config.yaml
num_key_value_heads: 3
intermediate_size: 512
hidden_act: "swiglu"
norm_place: "peri"
norm_eps: 1e-06
positions: "rope"
qk_norm: false
parallel_block: false
init_std_down: 0.00679
decay_shape: "linear"
Each number is 500 + 40 x the weight over its row's rms, rounded and kept within 0 to 999. Layers, rows and columns count from 0. Numbers have three digits each. The size before them is the row's rms in percent of the matrix's.

# gate: layer 6 MLP gate, 512x192, rms 0.12, rows 354-399, columns 0-95
# up: layer 6 MLP up, 512x192, rms 0.119, rows 354-399, columns 0-95
# down: layer 6 MLP down (transposed), 512x192, rms 0.111, rows 354-399, columns 0-95
gate354 098:538482567477491468545529553497503556481443454500501521536576502560565455429564534547499407413483468451507534520435470505469488438426452515520572506506468504545479514501453460520507473451458491517528506440472486503487518526535455479480492484555506515465518489522486450572435565531466486555
up354 096:504432506536553502536506540498493547545546450529457534557503543521495563398505547581508520474461456498548449609429541512495508512520468533559486430476484448501480554408533530495529457505500468530462551491552499479435488502544543443518457489497499467432519537519520416508448467463553502478
down354 104:466499550530576538511481501482540493482451546545516466566531522499545430508595530469566482458440546494451525468482470491533487527480458445535572500484508471480440479551491485539580537459508529552490539478466455479445547536542476494496506469487465512496515395553479558524559522507525527524
gate355 104:527522554602491467457465490510558480511522486519535486436470486437564515488473454493477501457461555458583482482522536514529430517468507506486480546507489471526573510507502532566488530451503462518507487563473555500433469450487573564505468507421513477492444527458538452503531488465468468515
up355 100:486501487495487488490522461419499486463495575462492519482445448457468456533577469405455404500508511493452462501517513511504415420447546513505503508508565467486512477473514528484506498479576491593524508458544441476554565534499481461451565452537482508480436479513529450501455504493568451434
down355 102:441499497497404546558513451493467514543489537450474461517527567595528459557484465533504459545511410624520575475435461541474537540559433460484459447494510466459494493513420419471528533564470474511448430468526438534484515549537454508461489457540434535517469424493450496487505479518515543464
gate356 099:538499469524473486452501487447520524547522497506580506470441540506490509457492503522512477538501502485469424540416423489485472501531466443532450471558404520526572509527513588559551559558481553506485485542462475485463529459502560510469533503496494451531481496564570502492499474496454439484
up356 093:513551480501489473516552551472460499474389420440523530448512572535486481468533552517507549479551546532478507452527468525524497455489449501472492506472482499469571568473499570516476530521547499486536471544517541558529522549452523543527539526481437495537555476459499594551515554465483513524
down356 099:484511519467500500523472494513469477456521551568422512557462388499504512536525455503522549506480461529495488472522566497484465491473498530473518519518612504454458452455513419442499439490484485573531509483537475463485468545517457526515518483507492582499497532467463509544520541512488552537
gate357 100:506482485551484521544556539484493522455532449455532511551544476477532415543458459531457486530469516535526481510554549538493528505570549468477496496485470484521449478465444518432567536436540555422459470527454554432503481459480529477523551509532571498506604486474486507501542547441465537516
up357 102:482490603513493529489526484509478555474435458464455491530512564508430530437489560526538524578565497545452486450488545535528525544572460496485510493508531510486514475495536421443519613473454503479571470458498448491506434509447486502450485500552508516533464448447532535424521444467429413471
down357 105:527501532498537418457507525498478460521497596487475552511450525523522570454533520471467488462519577483508563550476501432567465521443524603474495532519480540563572454484504500518492475568460557476495480503614470473531498498457486508512490468501474510485425532555486494563437505582563476485
gate358 097:517520517500491468397533505462482478569486585547499550463561458505549513541498484485477532545393469480541543513433474528544448494486533482559473481526514524539510448544475451437574502505406515566491519512465462501471560484515515521510557570439569472488489427458487527496530530464513454483
up358 096:496527536539523494511533535371451532461556433491495527505538548504483515599473498550476554526534496505430467482473522431568476419555509524525524531474497501552496488498535494503517533566473446420453454554590486514542472405517529497496525529515464480523501505440463468546462483416551540456
down358 090:485474428481475508531435479550541489458490438514545468564534491516514514448526511496553429444565491525482487476532527569455604492506470530457511581485548443457510619465494532509539473451521466423519491501513479462474434477504510481527489499544500489462425532520528492483498513559444516496
gate359 094:525502536484445425608528511456496508470513549492515522533529531543472507461514533374477426557491485502465538552475442466524479476490429554519517538521448528494433509498465500458547496487538457491504460509495452437500486505468441446508542519512508451600478501442534457488549502531551544531
up359 093:492567507515428456467548511513471467521411503485506480502442521534568481475536518477481557503504550475506494470552480489492478558465527581554507497515492476445526490507430496394492504494471452484456491487498508420485447515550510476596477504443542481521495520572535479483538497538545440437
down359 090:522498465550508477513467478519500488481511458547553471501597435571479518419434553581511504502529445486549514494461491492537514538554514420429548553488540545564523482476531527540519543455524552489495547503532504550455465518523500538501512486475451427495540482416454495515487529436426518480
gate360 093:477499555445500581497545534476486534444559538519503463574526474521500466494529401443514539471447448524504505476497475413615463472419462476559471418506444542429441494497489453513533462524448609465455465552531542420472497532510539481474542528493437528451470522461502495523534513489584514456
up360 094:521412503510466482517439537414582465507519463479467524504500459433536512453497503430558571483480514463495562489506443562517557470516532474475506433478484461480522374464487537467540473481509509584458584468496495512496415516512478534515487490482519568521539497539494556451518477559562491480
down360 097:407558508507456455485551406513471573535529526462528468488469530516452479563505511544412497534540516537531442489492509470509477495435507473542526545516496483533504617537554404442423494500440591440535450549517492516496527475525497465474512548503452530453477473406519445562498399488443558509
gate361 095:533462521478488542509491548504500441511509610430483512477424442467477512521498495508446482531515441528543489497439500519530449485513449507437461554485442464565507474495515552391543496446546511506488572512467489499471504552475505487440471507418420519477428423468464538565500494511553587475
up361 096:545626479483416467495421516508464552527499469540535504509548472479534503557484519512480514443510549459570541530566532506533501506510497525504426479427484548545408517504576502546595478499494522473443451534510539449496537453496511533513437521482512518489485541531513452463529519554523541503
down361 100:456400532505555510478520515495551443555490572435426450433439519465438538504557501524446455540491456501456552551451491481526525498490476459463498520564449438422552468478471511457573490451517522476548542503491478537524503549501437487436462497476517522477483497494494538530509551507499560489
gate362 088:530550545486502454519492481530508511494526539543588450418503471515474531529512439492414458495512537555481450464495594542499486517466497535537511556486532473501586556469561470484561524519505480459489459466511469512534537510540492522613504483424474479493472499408485477464440507477418529479
up362 095:437505485548460462505487466542474573514467527464534463517540448463504507507516538472521529431481532532490456527434495468504514524508460534496487554475566487515454478538449521493586488540518474423567477536438454484500506458479386544452476514540433513475531544488554499501518513539487556537
down362 082:501521498488489506435490518502513526498488461500504490427450501522532522564541417501471529474530497470530500417525583492493435503461565454507520573513486487490525544448484498452418602492504502451528442473520577478532520499539499414551407449441526461496445570479545411449521505503439450495
gate363 095:486505526387466502499481555488558505390468459521445473489564511526458512499490553441521507465568395437444466530428512531555544451518464509487463515451464486551518492467403496535524492490433487457522491452541500486539479542477510467454535492480501482451476451499518502487516488513503570543
up363 090:518543543518505583501580546480485514461478457547477520440490450476480506562494496443480453488491546476471467472485497523509442494512426498500504481591479459497586451478470517478385447502536497481447425503564478499542429449480534478497516550498515606511507471453575533495453493488512483477
down363 092:506458418581545470516471468462459561534468565462575522531493504456435467440448510534535499512512534578541542525515465544436499542457559478521435497520502505468481526512593471438544501493491503538458473516374456489398575438523536530561487485545512511542497522461470537514544469486523487488
gate364 099:461467475489501496486526502489509502563509495534518552497458417457504556553537543479460489562458440519439569430487445472514444519493542451553511586443537370478546558407475547501515552465492482540472468500543490476465454489525536445483532546489548563477529467525418545496493465438475455468
up364 090:422538518503479508498437518566537495489447455450534489581420466457510496465544455551551542396559481536489507512481448480461486544497545520507560522510541486467512455470524527488528492522524430433432515515494458464482443400517453513575505499517517506524498519503446504551463540515527452489
down364 093:501531485442450459508477483552464505512518452537503535535519481495535547537570454518441512503471545499458505474551411447534464506516505512512569493463377440455502527526436486487513471413483512567494498467492488482449513520500468448536462521482570547483511449572499452516502502422478483516
gate365 094:443460531523489543482536537489512465532463519575481524497580541496540449463499498435474497481510528501470516446507528578560486476491435519544449503479531543492478539508570480518554542547455499457441487485473428487470527550437537411555433539461452470543465425459484480511548491577555572480
up365 094:449541613526495519511484500500533479476422485498550495513510486501540549498534467496520511565457525511470532481561519462508468462539444515510551459453441492508503457497485515551450524536425483470570491486515419494583560543485517527539444523485482496520426513531607426498580540535513522411
down365 094:620587447465536503507454530514484461464557489438541507446516476457481450543495480448489452533560467392467503474511449481460520569505517486470435514583548447510458495456465475538480461516489521506444532516492617539475499425446500506476523448511508471540529491501431499482443476499481411504
gate366 100:515442559478598500441542499498426369514498458520511483504517562530528518458496538493469444506478455482475457472597439440459488531523512495515530483453527528484496515511535524517501518487489487559480478536490443521518502469541539445533508395423542523476474452575455461461415478444512456532
up366 092:522470556532519490560529455508510505499491440484500466455533544452540549514532450531544560487521596490472492440508548475494457579540501515496493539469446535506463538522493491505500449577587484550569537456517436490482537480562500553477454535494564507485517509536495559539464523444531438475
down366 092:460495502464514521475544528444492403508464445552435568503496500555521456479509583574467470514522473522479487527476469468500529410454490487484540507486546543479518493501537541445452572457507450499487542549392451489437560489523545496564554466406447559479492489508506478463538541480533524511
gate367 100:533476441558482505517525534445443461531465601489512484560526466511495466444514552522459573484455436460452473523461460456580472490554524469482490525509513457506557457574562556542530433450462503488483458567502519474569487585478545515513503459549513445551501420538482476596549543503539506526
up367 093:481454459473572533516478560459430547562482496481483523510446534507530459433559487485458577490522425486390478477429466465493516481457511489497471465473508519489448512476384508446558497452542506453438517481534557555523486498541481513428505482512530481522477433522464522567490529504489513472
down367 097:484510623442449522509417459553561526475591497471485480497457528517454574619502445466596467461560486492502455452570549571502498462468522559469481508516494533536443506595500554504507533568560463499603523412503506435472481466498443507484568516492473567486536566496539516460529462464550581476
gate368 104:426526494465475534482467505488390532517438450464493531420474489529460522495483565488547498554526502587498501460522541498421518495517512504489501560477528450499378620543493453519547511490494452564467430519513463512538491423494533467434492467523496464542451489525528592500538521527477501446
up368 107:510585448503525511462497472577493524506552458542471484496528433473597514541550555431525480546468466440523481551520545526546467525554480415546557470557480469507414502447523471481553511478497490579535448512445573522513504477606571507523507438491504509565485566519524471506469457471532556468
down368 106:477520575461554516531535546490380514535522433494517467459516510505514507518534500484515499580464442543518599470535529560431479417524504474528524488527482490522483502516489405495529539437499477577483478601573586532568499519538475530497460500536462505560494522517479537486504447498527446466
gate369 097:495554454537450550469551472445416486551496498596562541514500542449531502510485480497535495470492509530468460497476490488470544572504512524515511522441560491444553549494500465418526562469489577485509484443501489574518593511452485479524497480457395506488488530509454493442471530462488528537
up369 108:468509567535541585497507504550548489512559478416531495518527594486500558458525563430478532533459465529479409480536478462507519488527460500479476552503432506538526465495560535583531519454533515492432469572417431469513567548561520491545513528554550472516420464420525473456533545528537568512
down369 110:551500520479529418490497546470494520516530477500518487480535571553585540482543536487489496483572482478488474498538484510537526495471482517441552494519520478518563484537500445451559505485540505508585548534516483533537509482474422478495484577491555517479455466409536500517513546498495507497
gate370 102:460505521469502497460522476462488500424514509498589583498465540563519506509443529476606502479493426508502467494571459417497467558463439355574468512521484409519536496481509455451464478506442491541466499503504517451481469427491496568553462453474510518488477540475525453452520470530550456547
up370 093:464473504535511515542508529534510436431490522545496491452435544551458528436481494511521489460539492573574497484524504424432515461515552564438448518492528413486487519505446481451402524534473540493504530482548465450576541522440496493505464496458514448490500490432481434511507454480487525463
down370 102:477474516511505500516529518508490496439521458434533555457526516555529513507545526554532499541534420464563525509497458476483489519497474392579501485532467492574414501467511404480459545428523481480521490409448586467417498481598505550547520500514464505488519499500503506461605494558511536508
gate371 093:537510558441501526517533492477468469501483523516546502522456513571441549520491582447513477453532465400469568491524532512424424537490524491510560573509494497512527509424539494418504561478425522494449541529485490477502515472538436545512498544477561518542589475485459383509550482434506463411
up371 091:490505448551497494474511558492486467444553476488443539488479524474500508562490434459512430514514490500501550426557495549511516479517456509445432495425490424520494537427537533411490543520453465478495515461492403528521516496442535511469511555561528474446552495546514451479514485558512489515
down371 091:502440520551481457476507471534493495566489483523494481527551490499415515467453480580432503504486446534462434495452468507593546560530476540485457481577501534422521476559449447574531481515556538455529508443492561489538468535561505450523532436471486539569477516509585485538475485469517519558
gate372 095:490499535525511534534510537515538559508489494505488554592464514518501481479473507499578476400547515507508480469526511467503486530408451529527508607584487477530522476567499542524477475498504472479539477487396436499424425442497456470576471530474505492512497465532506533493535539558559462465
up372 097:505555557433492502524399540505456514483461504481443437462495522479488518506461484457414493421476542479521550432467516529528455504594457446466445494535577419473559491529418500501492482486444488531547545546495520436471520489444568512428539534543490411470441550470483464495443497538538467481
down372 088:528409441584483482469501468487536478504583452533540572512548462544501496458507522585505488525465483518429472546545541485494491471501532494569517524489456583493484484497574463499550486494535494473457475445476483578548468537470407449540515450493500563549575465497558507537552513467467473530
gate373 088:539507509460472512487495487519493417476564471500505448458520486517520472454521538459483463468424573481488513488470526531517467508429468540552460507529451543394544525505547596504502562572579482517491516495526492419458510501437481459533499438457491555524475469569487449543522510454516435427
up373 094:463540525570502509508475521464490490468493544520544524517564545476461487455479536549506515533556524496563529527517483513432526471497585575442485517495557460501523498492538545444555549454494551546529505490499488500501452547466555528516456449407504521519523550475552558485470487544502514522
down373 080:576467502485507465530553503479509497523547414515507540470454494435507548440517450569509558439510537538498530442486482505496518510457476477529508463512467561525502525546500524480473571476535451498510464496542466444492504474544466466561397514562509489469484420487428444502540553453484477450
gate374 106:490561472515530468552510492533519463526437538547486473444523531426484453439536496493543462500465554529498487454489564552447488399515503505513468475529484523450507512467531511500550527519530485507464443508509523445588514560494508416476494487520536522508471490550484408486567540402512504417
up374 105:453511520407519525530476436464410529580467517511470422563525531534515595476506434426480464464503504523483488443555498511447436521432469526442452484500505478523475507498524474538485490464501478496479506534471483522564510498446438482497518510521597406579447532490472503570504513581508524529
down374 103:507557475438480481555560445547460509464503379470459512559464500496492462499545550483497495471437508462467575509552509479516451613540520410522504486405467472527486477491516564588490470545497438474521524452494521480568528555546473513552525451455482448467493500531466473509533382474489444502
gate375 105:528549494529434538455497508490504523459476453517568434473519508527468523497520500476507490495482502540525421406524525431464483498526503537496505470503546575559496595506515481463536511407490581481536521447486415504464505550532495437494482545541507525509478492478527588519509476464479458501
up375 102:476442398467441601478494505458498524530564517484552499508451556527483477464451480515481448474465552506484522492507520565482493490512491492487500582572465513446528469457479522513538634500429547466398502526594516515488569508528471507503485428490463482529551528512504544455528449537517422514
down375 096:510545464461544508544432532566490500534485500465460497553533508579536512483542503482485531520521523507631493440525494484527451495513508529439503537437439465470432574481521405432529461473496554498545492543424501483528491515484498429455457526465569518498516551487428398501444545479498487531
gate376 099:454551553500584410530514494474517420496554599499519437469474426477445502494464548482464487590504471497479473501460539492494481477510532464472526530529504422435493503545461456486497500428519489490445501516516515437483448482471573462492448447447519529519527464521521513444457491458520500488
up376 107:429434489463492501461488448503490530522493568490501523520470493489492499522416544467522522487442436542499501465468509564498496424490524511475438526481528468520536535554441561525466515497514495540598562558496458441532468443557577523563508444483446498459492496521485585455537581445532496496
down376 096:512466545545511477516505554522489496463531480570551467505467506541519461480440558511497487443471478523498485477524511482497463458509541541476466488486486539470510431521517508520539540486460474493510474510524497532506486481481490471461485516547500504563511508537544459458504550430407514475
gate377 090:501456541500551504526585549466483429504496474524566544516491505593543557480463534426399508488571445481416522547510524466576466472529481511432452537441581494491530457474478552493531550548428465523498535524531467487464534483446480528578510517493533474515448503486483539499528516504490461520
up377 101:473516530548525473544496430486545505506450479489462475465572513478468468497493475460510541518522452486505513590476463526514473506536489450495446534548529444470462430519460428539538492493524477502399544521493539483489462497519559435540389508522566485460487502538488461473443528482583438574
down377 094:509484453459494571505532527590506509468484547491495485566477528458454554469559522562562494538492554507477454423586457478445485524474477543496504479528514510528546607455573546461504503465553502508489530476467457478560469523524488538448565534495447529510532481489533487564470485448420523449
gate378 095:515470465441536459556540517512417427506514474554467542507476473530496437517566521500499533559583511545552454455510525532511553512448465528496515544411503527446494514473533526502473582517474459583472483513620546534566525526447470485511556432475539452551553503493557534447478469504520422416
up378 099:520493546591520483538548485479503499543474567508432505457472474501458535474517485494476403454467494445469541520516503509548459576462513512461528453502534571430477515446436525461528437417489498508496486474513428449575531502570444490489491523548448494554505505551501455490519538541451474503
down378 087:472474466404522518472515514555474538486530488477530485518448486456529477514525461484506496534545537536588501483507520512470492430517518470469525455475463476577487442493507483538546480491486474578527518493504568451496492559449575545522530585466548520462557485409468443509521496527507487485
gate379 107:465471540496435518479480509508441482479493481487516532508517529499450483487493475446495553543581440472522499505402465519523479476437448506532502424489541543463487457485516516482415547431537479509433494555500594500501497477549498544444506433506458441515502559480534506486504534575459519451
up379 100:430538393533482480458544488499534505546476440493497432483535515469523463585565516498545489539505526478476503437482492532550489518540500525479519504461462521508495521425537544491496485533524480489472485522557458454481588504428518497537500491504563543557523484570461522579457537436438462541
down379 105:489532519552471593492456491495532415462510494474518533536481483505484515486505444475472445488535461427480521486489521513522576453440517479476534475514541515480467474509464538451455487465527466492496508489436474516444534488442482487513507432467443514554519589544453448457552503462522517505
gate380 096:558461478487508449534512521528502436512417525556475550550544477534512550538484445512511444411512469518468507505517515501590468525405462441422490493500495557491518452503478499482510538489525504477499509586488457489551449522543511483542523516520490516512493506524389493551484500511491537522
up380 098:513498502469507475520526475481481448516485470568521484544437466442463577442521473516561521421467517548462512602476494454418498499545510551523519583445477549475550501445501504461472512534407529576516462528515522464518421532543491509479520539590476504573531527543442476459522512413525557484
down380 096:516469519547391426482474499515516547464511533503551527532504491558582491546527535525454492503611514512526466515520528491578434496473549487385503438526457515529541471506534471464549511452521531453591495561460565502449535485477453453465482532456476496483507504448427488551502462537505453535
gate381 095:536450452435504460545505531486482478482432532461530427457487472442495577486577518501536487555552469466490470484455563466588516493485497512592551449437461492490487542519551530476524511547492507512522528473427550524537489518461562429471507554524531498487498477492481465518523509539448596481
up381 105:469461506503496463478458499503532488446543476455490520511456444509481457505464500545528407614510459534490464526452503530491460458525506472505522528515513500527457512479526377503542539477444474561520420515619502511475468482537439558496428511532490445468419449504459551486523511518448444440
down381 112:538527520541453530531535562484512491490571471525530481542487517437467470483551531558462497457459503514427505565474470474599485449473566578573552506468433574447441530542511481487532532433482476511495529534487518477522473456588497523532373493489466468472478531534512430474501428494504516501
gate382 093:529493517535494449527463476518553472567465492495381445590486540529501535490465431454542486476536572548491479591450518514571471501525516592508502474499495576551462494532555474531528569488551433520499496561477478428509535487535486448480548484476485467520472443468531467531442500497536546503
up382 086:568483462492489532550562457535490529521433572519445459521519488425492465540529524577562529468582541519580525526508467514495476541392477501454483531538541511482517533473440489514551432462560492499509524460486503449411517466429548449507531513480510568496546548506468542478522581516519461496
down382 091:528489467504478427512418568485601514508504496440581562512488502556481548484445492498501501527499451540447486534457484480460460518548467461518542489486522532500516492490514495514492496470532481508545492556486485486510498498570484442437534547579449512455546477494523498514517464500481473521
gate383 097:511516428488544547538555409543412527524471537488498481557524515461485520507521456511537456516433432474418423475512515551474569593450554483533542569541495505559521473507531467540544466481498450406526422521522518499429572520444512487566515519445540459503510411500471474464480489473504461505
up383 101:450523472446526470536527470425493441443470524498480505500525444532552436499452590510485442512516591518545514549455488540506495555492470536522518497613502519528484472497479526450560488531509565495514451546477538487481468500529507443518475475527461483502532417488465534571489460508471506517
down383 102:544498515552525568503521539560537525503548563503425543529491524520510506549586581514527490548477533604472484564460463551485484478568501490492518457489478429507439477440546428525530476540533532520412505510475440480522491560459460510452530469509495491512532495513483576507535499550518439532
gate384 106:462435469466502573488509485463475496446508485586526515525483568505457508487456530538614552514509511600479560471553539539497499438463527499481420535542468487474469525505485531504499498539519549438507549483502498521488531490540498411482523456520558455460479498547438508485495443526500563492
up384 106:490464592561515505522506522502500482453515443514497541466597557426476457504542518546508556565495426411544531513453592531527531542526587473514472445477533446525463518494574408577480579508543430485475490439489512538494521467510603490506502505561475553450543496498520511542515457507465520486
down384 102:503523456512528528474555534444538544499456588463537462478455468470563508421495500519449495559470493467475562512535379492539499516520546585467454516554549514500524551443558497554467448515481448518489468503507446527497495446478471526527568468447523552515516497475541537406459471514564572490
gate385 105:528545488521406517416493540519492422503481412485431471576517514546453559619411506494492537558435499556487505434495460466462527420467486513461524574499570493488548543462481461483433459519540484516528482471487554552525503473486442464570581543511467447462530491495431489480447473467488505509
up385 092:476475429493542493401547530525539464510504541483540535518480486453494484475485481448528466520458472535488521460551493436473497502538440524484457420552454485522495478547458528474512460420500498537471482539529474479472435516461475491477483500547508473519523575474476478568515459459577552531
down385 099:548564483528446444468526532551478503518447496470445535509513519485447533598524476543492562511504507562556519500523481550483507476483515494521542636474492457436488495505507500466489564525543485476535450527485486588428481472550427531535559529503496406488492436547497501479460451446553449453
gate386 098:590548486452523457489526493510545484517575509561544509498518551494527516439434436480555524450515490446500557532506471584498460521486515520479572541549571518546486497490506541477506527529513551431510560542495446593547524494507474452439533461475512556462527479530561487490512502582567444568
up386 099:511547472501588492487506453524534438484479441513475488500575531539459512537406541531519535538545514504425522557582517496516561486443484480542545517575449485439515523483533436559445566438435560479456507509563471533515479526531472481511407470501486566499533514510521481495518486544575456470
down386 102:531470476415573473486462510528556531555539450555496454540491461499473537496564539505538562443473512463512457406472537554550464490481530509528556491466539513490452575431548573457521467500493534560487461589588444492578534534517470514460536472419515547496470518550494490534520485484501434501
gate387 100:474516429384563518507508497451430505479509459507486546487591480488578452502482490430467494462531458499536505543484501606583469505551611542572475552439515493449494461508432443502550506496508534410513452468450507516430455454509548522491475464439500490475526525584528545460550467523438493424
up387 103:531490534605465488462483419537489512511455557517539505467557465509534457478489435424539493494474513492464446552544515475530519567469501506380466476481390536518498448540504400519459558412524494527505492469506449570530465473479474474489423434524526513501502484445516487502476529529442518490
down387 107:522446537544423502499518413472598514483493497495511474511509558514505500524505574530507463445480527490504494466468555440492485493512408441482532506491427425600520477470536592575425556491513466517524515454513487468518493501520452581506450491551513502539463464447486458414453561461456489525
gate388 099:498555513483541411517481483532543563471479502459508451528501566459472486450515557477539516524511461567513450523490562475462477424537470570533506481517476509454500531494502492527508531406537514451508495402454480530465545505526541504424424532501513469462509436536565604459540471528491472558
up388 094:525531519515585464485431484499464471527486484492528523515548487483496421555510556526481502472500441446533494493509522474521401444595534463488471426523581484539556501513548461551491401481435516490492535521518523477587437561440509463482481566511536526489520455484509509486462508546552468466
down388 104:488418467507457621469482608517469439505490470536477547483486497490521550447469469455488520523489547490501518467453491569501606531431494477531529513432462509505440488539513541475534511547453458536515474530547534490465463511537493512567459478492480460530480516450530440526497507461484521542
gate389 092:517487477536475472508500575471427468443526548514486520480458495525548533445489467397453477528557520415456433538476528543528596453517476509498506517447523457511500507505544607453574420486439496523495487546526518551449535502486504482541464468519500511547445521531517547438482588492558531496
up389 105:479432519531525534477510477468446435540533504565515580558426494512547550426504477462485575553489492501513486497508541534554497475566552564463562478446511531424562500466520446522557464521501548504492515527493480554434534491492481562503496517473498507481508448456518455479516558536536463432
down389 096:478471506527509440537497551476501535450491575439475448485469493521501475507497517438454491555593567431463457554485498480488525498511476533492420490487499508513441527499545615476537360484523443508519545506544589487518531514536495448481457495504487525474500522441468558472551540569517551578
gate390 086:445522498507482584514471515504536426497507471521508474513493412501529507561474475462511484450553471470498500520415471566521500504449444533463491495471498496470565504534473535466527552455498511466533421530483497506433448479497509441503518401514481466542471445528483395473440539444491472565
up390 095:492469544402482541648514530499486488498548495497523478523517491549461475497492496499463485430432481482488450476490481473463457584502498497489482561549464536414490476432469522537494519468497589448518455442530526483513490545515503463510492481510568373488509455467486531512508453511492469521
down390 093:573474532478472434489541527437585495472426461515506563490468476546503529432486494443471556528545551559553494524517552495459505513474492463425464490504464521542489513505522529529429447492481494502511518438413467495519532517487495583539489559493481506478555541473525550538472474480532488468
gate391 107:557467498548480495474509562490513422471484568530520531450500479571452497513545503531539492485534463479492498507471513497495508517528497514491429473531427495429490638510514538544535473472467499445501472544553581466503490500460484440471500531519471478479428414477559515398473513470595560490
up391 102:509542515495490526481485485452511497545509447504511526593458520503410539450474482509479420477543467470475479553463506495510449463517524530483511567488525539528499484589574474517558448466550486516564505479510485525498503458525525488590557440497430540481545509501503546498464455456535528473
down391 095:541454541548528444466469491531506574469447569469542483473496496503543520462495489437461503431461489563491605508549455554547523471534501522501435492514428494477527591535484496463482533453510479470464513496508517540510522538589519487470458565502500498492509529530536509441552490548489426475
gate392 112:517506435535474516473487453505500503489530486457548560513479475549555408464453551489480531450413483532505475531525495511530516491525476506452434532484530544504447447535457483415572517475442574531423496569477466501532473505430501487485524547446533545507431482486487519473528453448489508436
up392 107:474543495474560508460446586526435422499445488482550531552503540524517468474503493476535557508509570543546501511491465488501547498518514519485533460524442517546427483470521544545556469462490521463415446507494488441606531460487507511551522477465479533452437483494512475486540430430468512472
down392 105:506529522456473554535453543499586514467576509540468498532494504411529501511471405490514515582513504476492568519469534558481443561462492475548513520545456511522591519461469550566463481552500422528500516469453512434502506455559483549474510434562440541559507498521428458550475539525466547468
gate393 105:436459503496521478489547454463458508537504557517547475497406507557509500525514495442500517577528523451458444476516494520473548436583503537475538559506460499501542492435482491470474470492479533471491463466506478421430503433510460556437462467458556469502495569501453439522511523487546575490
up393 107:444483491536508486471509544447542481477540416538473522472485490492509490451436523510514495531476466481574534478550465459529575470516480516505484492502451439481514503554532477492491523479529468495504496470406510507531450461527615484485473492518442537569439565484538533420541481535435481443
down393 109:426549519464583500490507458434453478486540485459495540502466534454493505449512484463574498543444497570484520553463495533564469614504440484569518506501526522536482527473535498472468477488532476506637480531516507497542509505539406557509510551499510512505528522525506499508553557570499499548
gate394 098:562520473518510493487451538472458499511490597432471478471488488511519499518460529461461508550519475552527442403494482505495547443488419538528471519503504596488496562459457531453536526493554489490465511535469523436510451514503498471504493543531482508438544484448523470463464508468484539542
up394 099:514574470537466541498446455478569503494481486498465486526530560630504517524455501500498533553451506533589520419538467485508478492499529523440493436530481589564483536494495517531557472514517512500457471469418479484505489557481533462551502476555506478501524535482518553498496434532468484545
down394 102:555499434546502536496467535521487474520487527467444436491521539483496482547483486515499468530470465548502388461518487523484560440501413500574504505522501615486483572487441524413562500481615520479496548545518486458559489517523502439482486579506433506476548480454482535455477489516420532542
gate395 103:508563518466471470539496491549552525499442558464477572480475499513466496467420449437471409523541516596509523442452493498514458462512493451455542504544486489534545453492560489492516485482518476498427495497497498515503532524486451508499500511507522440470446504453509433479487544436456459550
up395 101:529493570545476545495531498509509509505572503552518468458459525578520517452546448514502497553496527583471465457522541547486534438474430495550496389488521564491475472463494520467448522492515490456551504525493495457511484506517465560457559486524506456477492574511466433494406435510540499506
down395 107:465534515502503452487495555495468501436514452549507544502445511545491439421473498529524441420485494568450551474522544514422502552458546528524542477470463551564480537456501609449490581492550469533542464491499521476505496478538413487518541513534516542541496534444452536504479446550488523476
gate396 088:514513566535456516426489503485527489516533501505474546495398477524490500426437527447527480542491487498482535572542522519457472482544403500537514546517495492502546424575542508503525505477507458428504495591536496514501503517449522501513489467530478541516531531539446514561476510469462482440
up396 097:429495513551527493438459421501532536498537559435516460446509429543488455514495510428514454511439489522506532561556493519485515510596503489523528540517482560467469509473538503452488462501519534505536484497518502423451513508561508565557527486606520545461530524527436438528457512514519494492
down396 093:522501484443515488529429548558535522487524495475486494582508539528481487481515461505442531464468508454449498467480466485472534549430534473422527460495527475522530571491449473530509562517514485547466463441472424524595524525426406449502505459442448485520550507474565565519529554479557455487
gate397 107:469517468539541493451486499480527503516441472580523497513471543523446466567478505451540490440500463510488478475515460519501479479563486503447442497462528479505517483476453559476512442486454496516551524532529515560482511484530502513505424538499587542581556487553491478481430511533460452433
up397 100:548474449440479491525493479512483517556458442526392563415485490513521517514550438535484533557451493521528468548472486493460469546497490551482498526514591470458535518545520550477507480412547556544439531515431555531541521536458504498463468515515470552538495544540537494455491448483556488512
down397 101:483496477552509483489451414518489486475471407477530543535585574493476484520494532518500497432515490463498462496493418463532532465479515458498474519526541552483492536455558475532513478575405588578510519494541488518455482461493556510445449515508529558552531495546476429534518581505565510446
gate398 085:460513465413444541520503413488496493471465539466435445591515481470480513545469540454436559486496564533459530418520546517528462486455491449583448502530471543546486492475508576471562512530497497461505511561570467498541530560508453460540525571540467468498505493454566551474458566469550506519
up398 093:461474544477554518487519483459518505450526484567478525485504531482507469512545500539509421490494512509529498540426516505449555513496618537503457558517531488486547498534455461437514519512486490498523484497462499505480566475508487510426555534478547496518479473541552449484504467506524496551
down398 091:552555449550443446529526547502480468602517492473542530505491497501512522457464520457499492514476451518487533454548485486519500499492471532484533451553498527495491466458541505542501517477480511457478544509492492506484445531469528480566521420550450514448501542460496552553478492465460527500
gate399 095:505454470545492471493446485476525478513616486514460524414527520508562543500476519446473455500507524445479505512559492547517435484451459491463527538536479530467539496547502482471517446521503500541575590495469488476468495433476447483444474487536494470504496537505470464518475520477448448446
up399 095:531489484467413508472494505490446495547561583457530540461485486532475482510431513488501438527532496533421466476557508473525557506409534522512530488498520518443446523568480569499553480481472483506466464434486529460472523558466500500470527506508482525519527490485504457413358514516530557532
down399 089:521484504517535625510530500502530494495501463484467482503511483474493593534554429443548548488508459450447525535454504439520466531526496545501518502480556469440495566462536416541445499501517482480540488551583556509528492486568517570543465509580524491501471506462518549539495504493493484538